config.yaml
init_std_qkv: 0.0687
init_std_down: 0.0
weight_decay: 0.0
dataset: "wikipedia_en"
Each number is 128 + 24 x the weight over its row's rms, rounded and kept within 0 to 255. Layers, rows and columns count from 0. The size above them is the row's rms in percent of the matrix's.

# layer 11 attention key, 96x96, rms 0.366, rows 72-95, columns 0-95
size [109 103  99  88  90 101  97  98  90  67  98  88  86  95 118  88  91  89  97 103  96  97  91  88]
[[145 142 126 136 138 136  70 127 103 148 127 144 143 118 106  79  89 177 163 155 141 142 120  99 136  78 128 179 103 121 131 147 141 175 127 173 148 124 150 139 153 144 150 128 130 162 155  92 123  89 121  93 125 133 145 175 134 111 149 134 142 119 146 120 134 125 182 127 123 103 121 142 113 147 127 144 114 108  96 167  98 119 136 154 108 131 125 111 151 155 124 124  97 183 156 140]
 [115 164  96 130 149 111  93 154  81 125 126 150 123 129 148 134 153 142 141 152 101 103 154 164 131 172 123 115 144 122  81 123 100 163 151 125 138 138 163 108  94  90 123 139 139 128 107 107 155 117 128 151 121 151 124 155 110  66 104 141 151 143  56  87  80 167 132 126  99 134 145 138 122 129 171 120 121 134 137 134 137 104 135 140 161 156 118 134 166 119 129 148 139 145 146 162]
 [132 129 127 113 124 175 115 145  99 148 144 104 120 113  91  76 140  98 140 126 160 163 124 120 150 134 139 112 109  74 136 165 101 164 128 107 167  97 108 137 131 124 197  89 114 100 161 121  93 131 124 108  79 126 145 163 132 122 162  83 149 104 150 127  94 143  95 130 120 134 149 118 136 127 116  84 170 168 115 134  98 115 122 135 109 118 126 130 131 111 104 145 142 140 117 100]
 [113 104 115 169 102 141  76 191 146 148 109 171 106 123 121 150 130 160 140 119 137 114 160 108 139  78 134 102 160 134 154 130 107 129 154  84 123 150 122 132  91 140 142 138 104 130 100 146 107 136 138 145 127 142 124 144 126 186 103 104 132 167 104  87 127 145 145 143 175 107 132 176 166 129 103 142 132 109 130 169 116 119 125 142 150 141 115 139 151 117 163 171 107 120 145 146]
 [102  98 119 126 105 118 132 125 166 115 116  81 118 146 123  92 150 119 143 143 169 112 115 117  55 136 132 165 125 104 101 124 146 157 140  90 114 128 165 119 124 146 181 146  97 125 126 137 168 131 117 136  81 115 106 146  89 141  87 146 129 151 101 114 153 160 107 160 161 146 122 124  87 135 120 126  92 131  89 101  92 142 138 102 150 104 103  97 138 132 143 132 127 136 135  89]
 [157 168 143 146 101 154 149 126  99 105 110 139 113 148 122 108  99 105 150 157 127 135 134 136 157 123 131 164 151  89 125 166 148 143  78 136  81 155 150 155  80 118 134  98 127 112 137 127 129 166 120 123 127 149 130 115  96 144  88 147 106 143 150 111 122 179 105 130 154  99  84 133 164  64 125 104 116 165 104 154 150 137  93 133 134 130 128 151 138 161 115 140 128 160 144 152]
 [109 126  94 128 103 126 108 106 132 127 127 104 149 156 114 148  91  89 165 140 113 132 157  95 124 105 141  92 144 145 107  98 152 116 120 102 117  84 130 121 110  98 132 107 141 141 140 108 130 134 191 138 147 112  75 167 108  76 144 120 149 168 126 141 130  87 109 154 119 137 141 112 138 137 111 130 107 136 110 108 105 168 123 138 131 157 191 137 137 109  85  94 119 181 132 125]
 [173 120 145 125 149 138 152 161 113 148 121 109 157 100  60 132 128  66 118 156 128 131 104 110 148 109 152 118 121 158 111 112 133 154 114 123 156 134  92  96 108 155 121 134 105  95  93 133 105 121 173 123 156 150 138  83 130 102 125 115 120 151 138 121 140 114 117 122  99  90  83  90 119 142 125 162 129 152 125  91 147  94 133 115 121  83 131 135 178 143 161 101 102 138 133 121]
 [143 143 109  91 160 138 123 123 134 127 107 168 187 134 150 142 157  94 121 134  96 119 126 123 126 121 170 153 141 133 128  88 114  88  88 159 143 142 131 112  74 149 109 194 133 132 110 163 140 121 116 132 157 120 104 113 126 135  87 140 124  92 116 160 124  90 101 102  88 126 111 120 129 103 128 135 144 141 135 116 128 117 140 126 115  58 169 140 108  94 118 142 125  95  98 135]
 [105 124 124 136 127 119 132 137 197 128 139 124 111 108 106 150 153  87 131 110 124 102 116 125  48 128 140 105 144 134 136 112 105 102 154 165 147 111 133 134 151 125 129 123 119 156 143 130 151  97 148 160 153 136 147 145 165 155  93 123  98 166 105 132 176 160 176 119 155 132 111 135 105 126 126 155 116 146 129 135 152  86 144 106 128 107 103 181 146 109 110 158 139  91  99 156]
 [119 110  95 144 155 119 168 114 148  94 111 139 102 152 161 116 110 135 122 153 109  95 121 157  98 134 114 135  49 107 115 101 114 203 119 150 107 147  96 109 117 162 101 119 114 135 116 143 135 153 166 113 117 122 116  96 154 136 117 121 175 118 151 122 121 131 129 159 131 100 129  68  82 129  68 157 131 130  98 125 147 121 109 103 118 136 128 117 122 152 147 114 128 117 131 124]
 [117 114 134 130 107  90 156  88 119 142 133 105 140 103 129 113 164 109 110 107 136 140 144 142 127 183 162 102 192 127 114 134 140 123 130  91 137 110 100 101 150 135 125 108  97 134 117 161 137 142  76 125 110 114 128 174 135 144 150 142 156 145 189 113 131 132 133 100 132 121 164  66 122 130 105 121 170 138 120 170 130 118 134 112 142 149 102 134 120 145  79 134 138  86 127 168]
 [111 151 107  87 136 157 136 147 146 124  98 145 104 128 169 107  82 111 128 137  88 110 137 133 133 121 178 105 149 124 145 121 118 138 126 110 156 152 129 116 130 118 106 185 126 105  90 201  92 149 130 120 134 107 152 138 135 171 130 104 115 128  87 156 149 144 154 141 111 157 101 176 126 179 134 121  97 125 106 119 132 157 142 108 140 131 122 137 146 123 114 137 184 124 161 151]
 [ 88 114 107 123 128 119 111 124 163 145 145 166 136 161  98 130 135  81 104 124 147 120 147 128 130 119 104 105 138 134 134 109 157  93 129 140 133  99  88 129 144 156 151 190 119 100 159 143 104 151 149 152 106 113  79 126 128 122  99 134 103 149 151  70 146 150 119 106 124 129  84 149 132  66  92 140 126 156 125  93 144 143 106 109 137 150 108 180 140 140 135 119  91 112 116 150]
 [151 132 150 144 148 123 190 123  79 112 130 110  80 168 133 115 145 113  97 123 104 117 134 180 118  99 131 108 182 133 147 113 111 103 139 122 121 156 121 118 112 104 122 133 125 100 133 143 131 170 167 147 138 151 116  97 159  84 110 105 199 153 175 126 124 155 162 118 118 130 106 131 120 112 117 139 165 155 131 130 150 112 127 121 155 133 145 131  80 133 112 118 141  99 133  96]
 [161 157 110 123  95  93 111  89 142 141 101 139 168 130 133 181  84 141 139 129 111 109 129 100 133 189 145 160 129  88 103  89 172 128 122 111 153 123 169 103  95 131 129 147 161 154  97 122 144 119  95 121 130 114 165 131 111 202 118 101 153 138 126 155 106 131 107 116 133 155 138  99 126 152 172 133 121 132 111 151 149 148 122 121 115 119 125 109 120 116 106 129 142 122  98 154]
 [128 113 128  91 114 104 143 144 165 125 120 138 164 125 121  92 101 137 139 106  97  94 120 119 111 111 169 143 168 161 145 130  60 100 133 163 121 149 112 113  88 135  96 171 133 121 125 115 176 134  86 108 143 102 115 182 160 123 120 155 134  95  96 157 106 118 104 154 162  98 154 138 107 121  97 127 146  83 124 127 124 118 103 141 131 104 134 149 129 111 102 125 141 120 162 105]
 [138 129 104 112 180 110 140 140 120 165 158 132  94  97 137 158  83 114 128 188 152  98 126 122 112 164 103 115 107  96 180 117 103 102 125 139 125 147 101 127  95  69 126 148 140 144 150 147 112 134 103 152 143 112  89 145 114 130 108 113 144  99  99 130 107 124 102  81 168 106 114 124 135 132 125 108 100 155 125  80 138 123 117 105 133  93 144 128 120 121 121 102 111  75 131 145]
 [171 122  92 114 101 157 125 106 131 153 174 149 140 152 136 183  85 128 111 113 122 102 144 108 125 135 148 130 107 107 128 133 152 137 166 139 176 119  92 160 142 140 119 113 116 147 118 124 130 143  94 160 107 150 147 135 117  94 145 132 118  94 113 134 151 139  85 131 229 141 147 144 126 137 121 134 132 102 102 129 150 127 138 104 148 110  85 106 123 164 112 129 132 145 164 107]
 [129 149 151 138 151 115 137 136 135 108 141 158 125 109 114 170  97 130  69  89 140 137 115  69 119 129 152 163 127 144  91  87 144 121 112 113 181 132 113 119 133 135 138 137 153 143 130 145 102  70  88 134 111 129 121 132 136 120 102 124 134 105 116 130 117 112  76 152  73 150 141  95 154 114 133 137 137 144 134 135  82 134 114 147  97  96 119 104 132 151 103 149 111 156 181 100]
 [109 101 117 130 128  97 157 106 144 102  91 139 109 110 138 167 125 106 164 128 180 152 108 111 154 111 121  98 115 136 127 142 140 146  92 157 125 125 121 118 116 110 133 147 172 131 124 186 108 154 125 133 108 161 117 149 127 106 128 108 129  98 127 151 134 114  94 120 144  76 147 146 143 190 128 180  98  78  74 123 102 115 122 147  95 130 126 161 154 121 120 119 165 137 104 134]
 [130 106 143 157 148 162 163 133  58 168 163 127 119  97  74 128 129  93 124 122 148 129 116 145  90 110 126 124 173 152 177 169 160 191 136 152 112 114 132 115 143 117 119  92 173 144 135 124 152 112 110 124 115 126 135 126 131 152 125 116 124 150 118  98 135 129 128 163  72 127 126 111 131 149 130 103 145 106 157 110 117 119 137 136 159 111 149 145  98 137 127 144 171 147 126 163]
 [130 110 112 109 151 101 122 138 144 159 133  87 167 129 142 151 175 134 143 145 131 145 125 114 112 121 156 102  79 129 159 158 149 139 142 128 106 121 128 142 109 114 140  75 144  73 118 125 148  93 121  97  72 131  97 106 154 139 116 107 117  90 116 113 158 146 115 116 114 115 158 169  91 127 111 131  69 131 171 135 107 156 132 141 106 145 126 175 123 101  98 157 136 120 154 151]
 [159 113 135 104 158 129 152 151 114 134  97 148 143 111 163  96 138 135 129 172 142 136 113 114 125 109 157 133 108 107 171 100 114 131 136 127 175  83 156 115 132 116 132 184 117 113 115 189 139 116 135  99 156 107  93 149 157  91 132  98  66 131 133 146 161 102 137 139 123 121 108 133 137 118 153 117 131 118 103 142 125 166 116 118 171 127 100 158  86 121 164 173 109 133 119 120]]